Weights of a small transformer language model: 12 heads of 64, learned positions.
Each number is 128 + 32 x the weight over its row's rms, rounded and kept within 0 to 255. Layers, rows and columns count from 0. Numbers have three digits each. The size before them is the row's rms in percent of the matrix's.

# layer 10 MLP up, 2304x768, rms 0.0283, rows 596-632, columns 576-767
101:142166092152184124176165153130152115156107153077174114141141121155121116183152104075079157127087028105104162092136141168178119206094190110118173206122090116135145125114181184106120046127089094132151185074117117172089148156178119167070134111152154145115124137095119125175123171132108142120164117071122178153110108117168168149179150138133060080063121108106132114095105076116079170175122165110138081144067115150124161090189137148083101157130104084078113112145172118180095065140085102096125097138076133129087084165139130136120080166126156116147158165125088160122159199226179086095
098:139121097129131158131140150154175138153101095112143080110139081191091152114113148120160076122124144141109173189084159150164060164109093117169095114087129129132125115137141043166045158166124143103116152135108165084135093129150153183154214115077155195096133123098150124124166033162082111106149110126154145166181125116121132111160093157095110138114176188124153164145166104137133111146144142089101196209154097124088141114112125167130200134141154099048102109156083110142171059123119107159112160120127119146094084117145190106151116102157176116152162163069153120118121156140165155160
098:121138147079110137176141154047113143124126097084128103109110151159173118120082160089151155106163121075120108173137098138082148152107135180141144157066079165137094094106135172128110094151138121085110070113140116073115118177096102117166083156092134122141158161104122053121106153120117132074154122094096111085124163100138030113127123120156063146094170090106146124094199070149100058077083153144144159164164090133159089127205114122123116073171076153191116133033149110112151119138154159125127123181147192125144052122159112132143143128092128096117111160134079081132131120123124125135
106:130113123158138080073162149126074072194109161135163162080151144125100101152107125120086114110163112166189105059138196102158168214102144155152165136146114121164185095171079122213154138132155148119155124068124147144135159146152184129108107072137085090163179098106049123150111097128107085199117080145149100159195096101138143112091151168128129117119099170113116172139161106119181095128097113152161106146145127141130142123091094157103098056110141113132094097113056154067158107082087125190146153100173126133160104104116149116156148144111097181150132198166144119164073119197155080115
094:103129118073158119163131152104108114163120221127049133115112098103146133080123148143160152108130076131119137054135135118107109104141181070117108143131095150166121108110135176135153152144110149141097101150145124090101119140148110158126133170117097129131156116078162140154107132078103136220129147129073174137124151094134120153103119099066079147160077098123132148141169121120145198105086179155116128152131117041084132100143104152136138086137144143131117145138102125122116150059094181165152131196105104212125078187147136140113111099083211102113153100108144164143141135148159098107
104:087120093157120117107109107119159136113164155142184118107152161135186120166121111150178136072102154119127123138125148165176135133139097138071125118126113141081171049150120111111075110135150103110138110171092135146141130155103099085132107145123067113157136124131125128109125132080097120079173162098098136100096174070134143124148137140137176122094121107207128117130205124142164094132117140185126119125132133133142157151154086188152193138096166151136088126061168121206164184137128179107133078159152153180095105116139128090101068142144076179070135142132174151149183079084094139052
101:081154108129112118138152116133137071114145136118120077157167086158127172165096140107079106126179078119108130156176125089123106106186137142132118133141127105159105125105131144185111129095118136101125107130030127147096159089090127144161114150142119144109164146170124097077087113196108113110077133084116146112134188122094130126109095171131108193109109112086117177140131112113133111117069094126143167119130038096077095097084119122135108138112160146105122124148131099132078141146119101106150106107148111151133147112091139123117123146142134173186144143120134177137084093093139103094
106:178115136105145118102125130140117129121149080183154097132141091117140146157120122073117129135141099138079101141098160097131135153153152170142189102162108117161110141158156128119101103120164075078101096154083199090112192092124148130153125117166171105170142082109137115144124151173100134121041145150154160141109139091140145142095125086167130136121118117171110084098130134147117148152140130080150105175071133111127058140112133116188128134167133071134108142156167072118088125107086116142118186164098122172137127162114151138125142135093117107078112137169087145185050152154176151143
098:125171184116135137153086143139169074079204103160177124168171132105085176108165109090084136151179141127125143107110125136159128079155114104138087123177103101193164085141084086124112097158148082169162143150138120096197143130106097120124089162199097163090157078100127075049128130140115123099122139093115173131173120070031120134123114107106109125110147128074136159159120153147141144128124084109157172137079065096160096144056132132136134149132142141160186143079082136162142169108181090074115128104137098164155162222207128094080132099117114155139205163129140095143134115117116126145
101:069120084137148099172195231120152137149162157110079135120146118127131149131134088127162084127111108112173108067069178124126068110174145167151104142129074076163049116143132145168085127093128168136084185134162074139119138082135098174123188116133146095212137143110166154131112088118113143103115081179136131116140110095162201156137149083089192191143106158109156154089158116087174118163150164155090121092163135092146170133155124081111133062136160219058167134136104128152103139125152076135098159164183185137114104107142114096104146111134120091156163107152121127102089115132140188158
107:145097106121141091158032141118149137105129154136110144146130191167148170095110149130168136126131068180095158106201132058153104139104148157123181154176135152136108103109097146084138150160095133125109124107149134098058097127134102176108117159156163145198190098133118047131141153154123123163129171120132111153117162144126127146113178094137108081093081124136115156189136055085147106130127093084143132174085144111162146127072141144169155112106080112117089089152153121119162106158077114134128164096189066119080146145114163121139127110187094153157145107128099095183138079119140100142
098:109187081084128049145149118082135150151158118060124104138125146112149128074138166106123153180106148127098147158158145094187152174171076129168137099170087121184152123174129114182196160125136141104101166172163158098103131143072176158111126174134136130138101125125105081166068108125126103183156152138100175129157145124142132129135160119091136059120110146096093100120146151104118141154096085155186148087072137168135153119120080112143182116162168081112157065178157077124118133130178140144096132161128100121125110091140170095114136195148155107143139081162099147135077062138163107155
095:049082045184092129117149139133125166147153109132162066133146070165110119182176157115147158165122073118163166179152050158166116149129098104166177109074142098147125122188146111166112063092105132180138151139076125139071071101162123150134096136127126079113118163141124137117117123136142134123093082144145164082166168077108118115149127108139158154160136127131147088087164109139116132110087106091143114182110131089117071142148110123159100133150143097089147071132072160176173176198157122072093101100120094126119096054102114088134160127117110102161129176114129145179141094127098111120
102:125142124133106138017124154168108118104085119083076104157150134111149126131132168149165151159112133132167142108120111162088176139150122092114142114071097099110096153185137069192075116148161137113128118147154178099136130092107231129185107144120136155116166078085143164212148094181167095066055193107118125120195157116149172163117119122146140191121147145142171140095120124151114174075145124145084118114134114161099153143132113109119118125088167123113043096146129094120132134135106147185127141156156118116077144107135123152095134152106134104099158157093131185127147153097111180076
100:128169117146124035155092175080141147124135106138098199161146142135127119140161142155126158126100166066158107086113052126088129155082114144126069113102115094136110126116137143076139130125157172130111143134167133157164164137138100125094128132131110164141122151123133133141164098166084126136136163180180164187108131148102157098203106123103134106084159152056177096165092111163140118163131099105129151115131159108052151056182156141128105091151152084040148160137169085068121145124171138167133142123069149171141086158160155083127063116062120188121108124201134107116136139082127076146
100:118130143096114017133069096106109146126103119123095090095108121104136130142129069119111139092127070077139115178175145135139083082159146160166135089133099183119139137097173132122133111115096174196111231131117148118127129132114148125191152142110094103112102151147145165135147152159064187138158147217108098098158109139177115132139166148077119047140145131084104117106116114168122132127118131152145136125091099127205125143176184085150138106109091114111149043173160128121106131161142098098108114153121093160112084138130188148146106145128178099152111090167125157205188185142054089097
097:109132100138137142129126050099158150110146120142116168144143113054133140080120140140090126078145177161091147131104117193142155136146154159124104096148142145127129119177100146121071080099146097181120157136159150119185134221179114112130100064125089105126139135095123163089127137161182141126137138123172169153129111170178143111083110178122117190139126148162158190149079165092173069150138165078092139097159121124119160151113154151128117165137122126095139112134104091138141183098180061102137111127166141180089125161099138160142093066131118069193177138141087122131058155147083106118
102:177177105174083101133124117112092168182142126191168118094114105157083164134071193106112101086089105165129164104150071164151131108167173138119163073192166099161188108138106180155144146146096125076101126124180131134132130192156159164095168148165127139094158071136174085133127114160135138128117139070140128183113172115085173121127205104158171085066134115097114127110182086105083070140094174048146127117166160119150133183104158102092153153171108101160160154137134131128104114119130100123092139102084137159143146164106196130136130131142166142114138150124110137108051071179133180105
091:108155092151143094107106167125107101057106160129075068133134177156127108084138094142136099152138140176127067177049137095152127124020144111114100174124117162132109096184157088128175145146088132117149164141098230135026128134133119126095166139108147081131120171123126163117100142074111119148078166141166155106115105170135152110084100163139118118121160081134145121168130118134137137121163151131166117164087109174175168112186099117087104162098193161124120178154132089127058124120115090131173132157136110165103128143164147134160091169088085153130125115115173062199145130167100142179
088:144143209166115142055136096078122147157125065106222098151166140137097131117157137117140159128128156109154142188127072133118108076175118189192134135168099162150129124145050087117138116102118112102132105119112069090118145143102150124104137083161086099043161108123134139110099081160101167171100140161117103149106047137153167111096155134129146128131091133191109126123116090190062093114051185137134085132084152117148078087115139106139173181148108135082160106103096131103192154112108179157146133116141085115115120127112173120118140100146133109109119145117137121129093100115097083170
103:125133096114164092200159112128071145170169150143165086103160163107164200114082169143140077116116112185177096104071121113138098116147109136131098098131101109149173123079165108145092055061087087108119115137095148115140124158101123118132145072099153053145096125136122160165122181129119169160099112185161113170130153091183114137079082162151135180150140134082135099078145120066103135147198178131100152122077085176152141143146122145093160119107204097094086082154112132127166151137084108118118146103166142123110129084085102152164125101166100061070140124092154163069094157121116130104
099:176097084091132126103174139113165162032103147088065137146120112203145167131125107151230132142127140104105176103110092151137163077111149161166120132128083140087140123085101127160154129145120104130081114120114146150140079165203129080130149118105175112088107126139109120136130124142185128104201114120152148164114117122116135102154143122107109136088090120114108128117122080151117083107135170143119143088161114102123121180196142110162131130131201129125054164093134128134106139146107143158109144107086090138116145097145101110177137164102122142153083089129089132154181124079111077107
097:088080109108097124151123135139108154181150098132154175165148099098107098144161137166085137194137177139088165176121131173087064140178097131153155125150097143162119103047101115103128088096114141175122107108151158136128152103081142136111134131169174116099144100126090135091090185117134142155163137134197114121151131143075177125100119104112065106145151159146148058119111127096166105132122111132171063101145088157166113115138134143120112063118107120120178123098177086130135082144114154167101141136122138086129181071111100096089094165157109115106080133102138123123164086112116183118
102:155082133120147174087079161093159052097128120149139097084177104146143103097123168127135143181116119131103110121081099141119089120131156122114180086166134110156156095069112092134091113173098122119136130125097106152152148094142092116138102056117148142129131066139143180118128136173143133103116087123145145084132103092134175138177092177100141182193173131096135094107114172098132122116114113083115086099131107104130204135141119193172121110100150097127177108110100099090136176160145133111130141136123158093083104037106136127159199110134155135114067151110086170143109129147175072138
090:156136133095126121142145171155078124140122086076129112151102109138113211118138120155139148060101092169082065143128074093082164110067075148205174102150126092154215156109127097133145154105122143157151070119121131195115139122190161111124169173119154118083194123134112107133082094161111062182136141089147114095105150112152150121119176150133167167148122151078146111119159183172131161133141123082130163136093142140127183096174184141078149152198165197108120134137142093079075108079143118066095142139082163126175176071083127088117142135144171124133084186107068104190101157120156080117
098:144118077121061129045172159103107110058139221107123092121119119086113120146105126184140061144079116103160189169137164122102127140164165161086094071087138129165091138075185095122077139078104159183096101102091166171212100150129136133159120125103161147145136117110129146156078113198144166109139101077097106132144106091104136099125108069129147143136092103185188154092209111165107166160087092140147157098084111135150118103145083127108113087149199161109159123167125139136124083108126127147110137156130160109127125141168177079147067134088109145146074139136084113114113120097093155123
099:089138106156133182074111133077140100202136132145095109106150156140128149143147135197171127154121133151148143078112102134125122140132095167148102179086101076076114046110104100176127097093145168147165149142100121188148155129156154153114155090133135125110161125168136098112166126093102101101109137105112103098141152123130112063146097125093113122087138198117149051152080108134123156098096208128123130156108188177068155096132116125147198174098106139110077141138166142140157117062099101125057131158051138148127144075179099154142142041082071099101150164111080128127147105120083092139
099:090168132113169141165162148132140192092083112121085138126102140182136110168147180187092175162123169131131105187105133174119096177146103127037100149085141132107091170168096076105105120122086113090084057150152115086154123116118157155086106172129106150100128089148102120126081116140161178157118126159114126117152129122120136122121126091110148108152102170089121160087130103236170097094087091166114157118095104080164092113118052148092175107148203129122120040153072119117179113150105182156119106118098135168107117111132154178094103163150145118117158102113132130149173171106139172184
101:132124097128143141118111158090077126107129106179106121129141104135153160169141151118155152170170104205061111088138156151128109115130152152109155148204091212144144166078196138135091131127153135145151083122134147179083127156121106161121122078132147196121146219165108119122133168120126140143083107188102123199064147108134089085149142174107091137118160126152094139152092170145094127121150155134130114140171084184127125125156078134102126136109126122119116141178138123134103147118090133155137142097179128136091179111144141132171081116119085122118041091123137175191133140093093174134
088:131149126113204104111092145094071142097143104135198112117130114171123135124107109113193112088122116181147146131132143119067155143103158147176136087100132141114150088109167143100095125112161113107143126097090104117093102118111146149147128154097191183168151116151170135132112129138142140175147119090119100120111143149144228165126113059136089098132093170140124127159148088165059174110085065142112143152110087156142118151132087125057141157116153208162085148140085124124120084163151127078200097122127178137098109132173073148110110101142113117104155152117114127135111110115112140152
094:130106127156139180132138081072135099150109169124168111159160176106171121182120119161112158114137135111147120187114101069126153110091153122179143160161153110180122138106174149146118155126098152119213121169173117099153152125115165132104116108144205129126143149153119144159143162176118106135102128100172086202106129106104147124113154148046145119101121136127125153127127059150119138139114131086108141072187155150109094129094127108148109091118048132184120150130069079097084133166185140106149092144086214082098158100171153123136139089155104073159080124110164154132110138135140147097
096:157028140090138139103167103132090133099134110083110090066075169130062154120190091096089123149060111137140170148135116099110122147097102154162150111137139102126129161126176124164150177119108124116134096108120172147082116125136070096179168134116123108075152148168158152140149083130205155121082143165117161178165086122144121148123148118147152130079189108072173151095101130185126153120044149120065166175206139117081110041070159106136162127146100139147122100112166127141078033116151094130154109113168142164152138146109179200114093115130185112137123166077093159146119099131123121114
100:170122097158117099102195141085161083109131094114140091118096124131087132115135131181137164152116114122050159101186131123103127147130071090103127124080163137103161161119117134135103155114136195155128124124072110136163176170175124135112182098171084130146174147107164121134188125083182107187123126134118106080114171136167142112083135062112137154136168128146099154133140120168094147148117052114112117132108123116115152100142125120128121128127129114135067109129050109219109199108127130144115154094155126073099087119111143113158103163097144194146129107157093097152129170140088151097
096:117148115114099082152129086131129148045145107094127164155096125145106192115069137107085159191092138092170159226159145121148098108170153130116115173135107148117149147181137219142162165107109137150116139150122148109106145116084148111115113130117119155150128156167140133119073104111130188124125074101161076074077132156104080139143072107128171109113148102182104135143096112153158141102117105194091195114089067139167062107081128095118171091130137165161102145130123152157089080023170110129098191085161165125090152140151093203184131086161158111106105117130133120150150135196131199117
094:170102152095139140079113093115092097162167169140147198136168116062120106106122134114138147133143121172136203153121186120156192139125105118131095166087087187121139153153087106120157103156093174127132031124153110069142146162112126169157119166135176137116094136199133171101151149104148145161116137183108152174150142106119164098124126127109125143182139047132150164169117101130149129154130132115076174127149107105087210091141110100080126186145118159103116154118152100122119146115134133077116110126129111092121093137181161106080181143138153092153117143126172122132177136117180125152
098:094160131099154070170185197151107080118116114133089183131142109074101101154118169108143072136123130113162166060168080096156111131126141132119162132119118086136134120143166152110129106118173149168147102131134078143114110151140186201181156104111149124096129157141109135156089099174145140166102084140133126115065115167133131112112113133121075169175115096138106171149101156065130132187098160138164124130130159125102149104109142154073127051123144114110086176072155179155137114156155146100163132111114136148175161137137145116113174128142129112150128106126129135104092110173140138132
093:163169086118127122130139171145130123104140164133094132059091109100076064109124158137152121156120135192121162103131136165196124149129107164135162157155077107224046133129187121086088158120128146122143149126143138083122145214149129154075137087160142086160106125108094126157150115143143112139163098166125164143090113098107190152104188147183134119135100117110122147090138123130110136173160110136087118116073147183106113167161115115087085111108079170142152124204074064142114109111112176130113097091092138099150108100103159127140140107150100201107109137091114164123126203117159127100
# layer 10 MLP down (transposed), 2304x768, rms 0.0283, rows 596-631, columns 576-767
094:097142126177106095144126151155148159029119252137154163152160092099121145171187150141131210158146130141136150101180101154115080159109085179109118118110150114181178158063146135125155122118121093126163155081133113097148150060135042082100119135124144142183116062089124167164157147144085103093134087091109135160118114087116147122085102098145087160151089138153138040072167126166122123080118117166147169128173153137112168126157106121101105135116129127176108185163084138110119126096143180133122125165134147131104103115173195187132100107098148162082117100123093065119107137158169163096
095:173139103130169150146148143142147113172103126148107151094104118071146107077089188126094128136122105159145111109123151168133130099090164117135140139059102180084104076144126105135178138080169154114107125140158124160114140095129161103144096112087114189150146121156079134155144120152125090124129140147162111155122098100155134130118122134080146099152069165150121162140149119152133135147143165116168139081177163123171136121140179142186086182133086109143154167102157104107142090064172191137076131173185118104078110181181138107176119160082111134108119105137122148141068133128113061165
102:118136107086131128183141129151115114103106154127113156113078146045152153153122132121146140150186108101170115131145068118151115129079078087094116116097173153139077115124110158221155139135129218123128123153163056112167171107094131127089105128140100114107117121107124102094085146090087086139179165138110093081112154155091132131062070136156120127181053162123112178151152083170140129105103146124135075126116104169083185163139150073134095121161192120117129065153092148112139130114146121109109169148119125101086136115102113122106105136100135132191123063139159104138090140132080144117
104:122147135148125152092148133121139101151100115131134171125142077145170097140173138155065198118114094176162176183121163115146125124177152158133171158145153084056096183114135132112164104130154113126082115151159095161186138159107146113100125130136161116169153064108172060113192168137133166123146133193139153133155166096147057132062061084124137097079145121174142162171048127126140165142129153126089105128101130117135120170064199094125161142102183135191187158149217082122119166087108127084118130134134091144160101122118147114095189166064131128144197173124154137180091102137129108159
096:142129136115183119125131182150117181095128177103120112156158120116147069183137144149152074113179134150113160126098118107148122116186182080115125135179182130090148086113105142083146206120136086120157120141126081153179098156119142118093107140154072135176113084060154121108135115155089149128075086113103102237147172159153203146106148131140082067134136105064127093103105046100091123087183109111138134094104140164135082100118143096162097141128097114172137175172075189114178092084146087110085126117133162095147128117112135136146082092100145151123084131098161123055162139166135110085
115:158133108144167133118195151114138108111121193116140118095123139069121090164088078129133143203068118100154135115130122123095187156114095139115145117159098156069166120148138115134054087145129143208146119100154109130107104110169130181078142111144148153076132155092092156041129126089147097134102037151114127163085109171144113141099130136161164110083148152148193176107165126147123032102188131085163109155074100137161128106125137117074133119081181120118095177106139105147121100137050136152146136098123095131097107090185141108083156139169148106171163162115105150084124174094171088133
104:123125114073153157123097115094081195158131125095121088134103186126104134048162126185165129102173133114132117172107129162091161169136151145133151116125145114157163116075142087101139164148139121160096109076145102121098171108191167131143176140109167129115113109108145199120163125135095136170195070108104100140120170163126170095135131106214160083149146126153156149127195100115135130108112117166108086070138077154140134122195169121146142097141108122091158128214107105142148129107099108093099125112113122137108080136149067089151088173060132073119117138088094175124148183100143111135
120:166133147163164121100138089126165109111100175131121130109152088112144121097095066127157168197139160111128138094048130107120153132134083080150088137106153135105122132143122147129133118123115156124120178088125117131137141135111152103051117092096112075093152089154133113092172103065142113104070106149127112127152074127152099113085128082139055066092108107142123136090160107120133163130072150135136141086138047172198116125114146135222145108146183115155101129118150069133158118114143127120122168074145119121179136111155135153146120135180098113110118182137132161146182178121162139120
104:113107132165117151106120098129130091139090184133140106085113130130111120133126089115146070118169147138094131117148143190147136068180100098098065169090129047130143121126138134058134132121199175093125144075133132100123131218122164109100207159075095174148067113092133087117170140079157114143116141088072128158108082058136126113134133131118107143146094119078132100112129146191119113068100084180152083085113141120106113164160109121112145131075080150085159191158064103140157112119077102138144184113191095103104124100131083146066063184109144079140101119089099102218129076102162158106
104:108112120146093143099131155115158147182131117095104156169155081132095158089129084132133103137127109184183164137107103131176088096107147089139142123120143102122134103175182140143156136111144126136138147080192177112102144131207145159109158147199176110171160119149123111150092171170115119094084112145167193087130121101112120132210116152076142109113087119178157125115118119154146120130112156152179088113210111090133100168117148139231102128165130145101103119127052153175186151145145105157053155113132118153111073164094109145091130119144105105107073138086152108140154147141144149120
111:093059139165164154112125133144161185144109116137140157134083129151088117156093125120130119142113086158099163174052147120124095170057069163129189101156175113166103119063092114157119148120199141138094204064150117171066119060122111123173143110120121149151148133064166108111132159041100198119096116128092087153076042166103121086074096179109155124166161143161095124143066140153102109128162078161099106158084143155055112148157137081114099175093141118138116163130126148112075168107122074114159166131127108176157127058142158146148100094155113156178107164077086107137092121159169125115
088:060107101152085149125159179129085133051170121092132118132176122173118093100134133147143142095232160135129142140146124114170115125135113105116093187183154125162114123174177155084119107102113122156096099092112124144152134153138125130156187114078142176102149090098103151122097177121166135194099154083134121140108136111169109069124120151106136182150113137100187127084091107139169144094133141112130162147124121133136170087173123156120106196100197125080129186082124168089125083144130170164113119125128130111095136137106127151088131118091105085096146127121121113118149107127129132091
091:163111075154100074126086138152137120094135127166160197129091140172075164137127161091153162132134162143173119152153185181103090156111143066107106127071101147098160114135197111110098167163119109169094088143103174137116128131095070119194157121108155095083150098144170116122142164096112117183166169088108164113132110187102221188110156120198122103077165148108142095125115111075114169116104050107169080143095122182090160072117122089122110143113143100114147102110104134110163119165155139073147127099153137020116183119168145158157162153157098112102149114105117137084136168146157156128
104:145083098140136124144149122099140102105105113173110181113099187190093088064148131120135202201150173096119096157130056178122155125123182180160112133049129140150130142160134165129206164128127148132140117120103140113120137087103106102158154133099130133096162124084103104132112129128100124125126071157075154113108158129130124137080131169150185111111103128135095102139144103142129125113148143143145072109178100091118145106097165128181156125150133179120104152110122119144147172116124145146085060113061142113080130160119163199128133107144180124117129152133118149113054088144096019116
093:133116106105070132162106058134088044150061119104102109051110116121159062116107135140108079152139146137096128162162205149113168167094163158106092149144124150130156141115106101182166096119110139153132098115154124108168200086127123141106106102116105078072134163131179095122075139126144155110113124123149043121143151144120080165132135144162133171113153080094187119069134154109143092074112143127118135153112099076150125160105147143083123109141147135165143158165129133153109117129145183096111131146138088121130152099164095105113134084156109155125088127098104163183137094081141168059
098:147147051143125151210168127111098162104139091177135171107132122167100129168131164141143103138147114165124126165115061061146174128129120185140099152150119157170102112174113102070133162115159079133071159131098126113172125106150074100105165188188097139095103095118113100104087091091244126079108071132112118182136152124105145189119146149143165151110104160121181182134144144151227110162109224125132092180091152151155130128175069136115181108177103109112144133088104160135137083083048113129176104112125102115132121109111134141145132111186123119097109188162169125101135124142172147122
098:155132090139140140121098100133151185128093157103128139142133069135112136122167151168142079114116138158074111137116100166132130151169124103058168103126124172133074136193117166090121116144109149125139166165160143103138115115182123167152181111140160141159109115179108110177139191112101096110057132130189174163098111107090074144140116085102082091142167097128137203109123167136105119128109173082075147182175136121133123174133130172130173162091128088108110153077136101068120113163120155136165100131157073117110160098073130151067131126200109118121138195133128165122085139188115123095
105:104137112116150128049098099171096067150128175083145109137138113115068145074170160129118132035116102142126101110158153081098097097151086101116101107165112095133094149125058092148102107121186159130156082121100174108132132158101140120130134142164117180086184184118110104139095108135111169128121157097133148114170125131169125141139121070134128132119067093110160140076151107098110172166100096213141088141126166164154153139072166123160149129057162109146121093159123165108107158138087171118101166148076132136185114139131172132130146102081130165144118155099103175082062105123136084159
089:114080176149186092097147095172149128139045166167113145149151159139110139170146078097144131135144070105127138172048097079113177110137035155101053143126088176099148142083141134153144111125147160183168133166190119115181135116165123129170139164123136086147119139140105077100126148148059176093161097126125147103154158149139062179094096195127135089111151139093129138172112191159132160114112129120155103087131123120136131117170104130134108121103140121119107099119097138107102129155110115107157079088043122120162146083120165128199154151163124140153154207082119071099107151103082087133
079:144099082103159199145130145138127163119160120113171180177124112202151093108150104112148151138181146137146156138104138167120151126181086151125122132136106068173174084102147129142124109091117175093154158083090220126107158167161104091132126098084141111158116137082150043125144123105103201202176152111085223177066109085220186100075153118106124136092105143189113136131120077066135112106097148144117103102087146075099197088142190084124115148150151141103206140118097159144079147084171193209167131154161123115084096141107072127131124119121075151176131090120095162123130135137120130170
104:081123101069164105122144089204139126085129102190169141123119119165191120107129154139116186148111151198125143101075160098147142144134136184113140118134127065144092149120140106196073180165144100147160168121090148120152146127088109125146121166148151108120168140112083157141122111149117176082146135142125111133184140192109132119164154140126102153135125129080129104165079102080164138112122065140159174169084140099107117117103107133102136126158097112147099048130107122115167139121116149141052093094148141139140108079154143131118113165143100158106149118170132126098118132146117140155
100:121128149096153105116121122112145160161112138088156099117127141218142127109118146177150152097120175122178147181165086161124059144093152113126097082164132092098122111150104117146141078161161141131120166078129084110126138159109151176172120127121141157180096120152079139113090137078150211148106112173194176126137086141080192131153096059155151095115141149149121095180134149137157176128161139106162111144148134160146147135103091174114121131150158095159171080099195151164149095173183097122118139083158142111137075141124085170141134181151185124154096103063157124149124116145123090114
092:158199136112141158152127102202113125101136190181155081101088128167081117193151122075161126122126183173186132103131015157116148175054119128123064137102123081115081094121149161078150127149109174143082057111160140150111127146099172150143155106144166099206102121165146101182137148136093094177160066118117083220166087120185096111090061093136142096140174142150104127101122134123085146089130126103126193121125117148171197080072106113140139191174108116190099156146127112122137109072104114145147176120061156166121145140105117133104087102143133126138188082179162143126153162136090091133
099:131131095094117115144147176179077118115122130210089144059103111139119117159134106197134154109152128168124132132136088137127139148067136112106131157205125150112108103109099178172111136102147166133141112107141207086087131144092135092114155167152135111080068124127132057114080181130092109187106162157149189114068121130152216144137137124116153101096131180137124141114115118182144072093135104124099128157087150166051145128177118131033126089149148191104131173184160126115092155133106149140119176168167162169138218181141122073082123094090111209125119090094108168099158139114166096156
096:097143109119181139149085100148074154154121125110158112123147086176175067091130099107174094165145165088159147117157119168130128198105144146150141172063136152116141144123116146078142139154093127147157092121133124107132160158129140154119087115142113060130178163167129108161152182131183146107136116105131124086159059150094103154077135110163152099177154136110088114138126121144128131137142119126081145099121092166165109099193142191138149089082141052148156131148054099171133140116109100124121099125105132138157143139128166117111135118124174109104177082172126110151055145144126131131
095:140203137128115126167126164175117134148123094100109173123085127086072151096147072114170147095172148113115144140102119096130124093130168117078163193177123137106099114116129067167152119117113081049113141126207085138092088107124084088123106131117118121046101151113169123146150131130144088118093111159093116134172131115147095183136126199154152158224096073083068083195133133141188093094153122129153107177079163133113137173125145100141086175161133110147064169098119121057108116145159077138174091157085153145144130104144164128136133160110126118122127121130127111130074141133212138114
097:128154123172182116195114184152098146133112100126177195110149154122153072106086138115181112110125115079141117154100141106132107168158100165121092125173167115057107147167085122124078131109110105182195162135087153110173129126157134094187202103106153146148129114066103167136128098099136166134084136128144081134115156198132112103174073120108145136171101146113110126199127108142184176146126106112115109158160164186119129128206125092099170148091120170124056122153167116085181175136147085125071123109123130128113127104121153095131092143111231101131078116013101069209203073103128062122
096:106111127105105111111058095138109152156110118108135117081170156087105104122103151140177146132093091113075172156135106105077139163106061128135117097210076130146173096154153167137147176109136121092161144177128163147078103127095101093197129124110103140098082096128140152076140097144115109165147120166157090189163138203092131144149113202197128167063162106088136074139061204112121184119141126151112105104113125125142144084133141093105111139134096085141126140129159151163130086115179133082099186113175144109143137112114097113142136117190151133124125171088105115067097147161065145164
109:109139128180132111153146186048172144169172115107077164085108099176169129130111087062206167165121163141063069086114151143077125201133058085148144136112137119091105084132116117121156128085067118163152164116145169131119162152147153109099150107172135115201128162140134126089102136163143131165095092136105110134140090170122123125180180197124162141086110100131059184100146077176115130134119082143131181085184092090127070142140124181139152126131169111122127145120103129140173134139118105112094157103076101187180131100122137191139105157136134145153140082126147107069175081173107144103
090:173109074131061092161091095098113128125130128127106139150175136143051108126106173184117145155143158116069155088122069103132124134172146182073072148130146131133161132126127136115163149091104131102083180159169101163173141164130141120088143092113148172165115097090098126172088109105104128091107087159140112143129108182131109082087153142111116150152153125097164084144167119109167093130144153183124165101117077141114110118198125148151147085180083087111093097163138187116094108142098146137208175096096126110093080110147108104184119109092107171142110075112113136091138121138200153120
094:142113100093097121157165068145143136093120135106134166163160132171084055096093139056130211071137157115103115107109094166116157168160142161135105128102080094181150200195136110124115161095110073113141101137097129107157176151148133105123131064083135087178106143153159045146113153132146131109099106112156181118083139144129146084156143092127095128203154160197067158138172125141146201092112091105130092148105103118145189145116129142101147201130179096151136130106086115089172074119132100090106107170111081117124166126114113144152106129179138148086121143125067158158124155166154124136
095:106144203134154125147127210147183167109109101106106091125144139187072184117092095109032141165128099155128153128145115164130109145099186141086141128108147093122112108120102066145086078123172168040132134146188117073131104089121139154138107119133170142069213103127111132156131119066077112114141169102095135098140129153130178171118163152159199106077180085070135118156131165162148122163191171104106131079103110189085128153070178113127120194097151140169096129140102110121093123100148135132117158115143139135125077197154099070148146132167115106163089136176102107123092153130146141173
098:136147070103097149135170106138109158118138143156117073178182123092174181115114115142115122115078143120104124160138131106118074142136103155132092152145132147132138169112083106114128055165120174101131195083164136149134126158085145107123090130110086141091173098085099162096118112147086100179147087090108149152099076163112157115084128138118151094162101145107182127082179161121148093104156153098191104126136114136112096147110159155104178110158132096230117122200153128086163161176126142086094103092155100117144155133110096101131116138103150089173170103102194155156123108099136135117
091:081121111116163158094110130166143078126092134141100127138126132166112180086127143082165157169107169074106133119103109104144107109167099114143201139176144063105129141167141107100150074093121160099173106136127104126127163113158127150131128189059097106107091126113156156121140154218075164163136109152114133175162150100096151089159128180138134184149036105122122111161153138123147129159111163177093130063149094114151167134115096094148197121118115106136183084113109150145143110180075103186183122166155132057128114074168172108140165102080106140152158151176141132108115125105174133092
098:119059158128153132123160099101111138135162097066142117177160092182095162109121121153070086114158116152129159145103104107095132120174141171114100153071086103132082134116059087136148115152115103105111154126105157158078154168196142114163125113167113128187098103060172042116104095129093110159150144173077169053083144115084117134052111088170136134099127094140151126147132110085086135169103129157137140086149133160104107140139149159121117142142103117150182168140143133099123115073124140088110123145131138131054119128177084120124129147119135153095126124124177107087139121140066095156
099:150164086178140144087139068184148118107102109135157088150163129169124095156117136224181129131108160092096141136077147095130090115113141157094104114156138142074130139065114163153137140096186141173140146132143079143174181190098097115103106102065090158137152119144104160054100151118119121116111113094094138130154106139226058214143145078148168151150119154118133143099124070092061072044152144111081107057024150155144135118164131147120169123125149120132113130104093086106119181097108145154154154142106152142140170113113106125155167116125044120096117095162162088147170080065169151167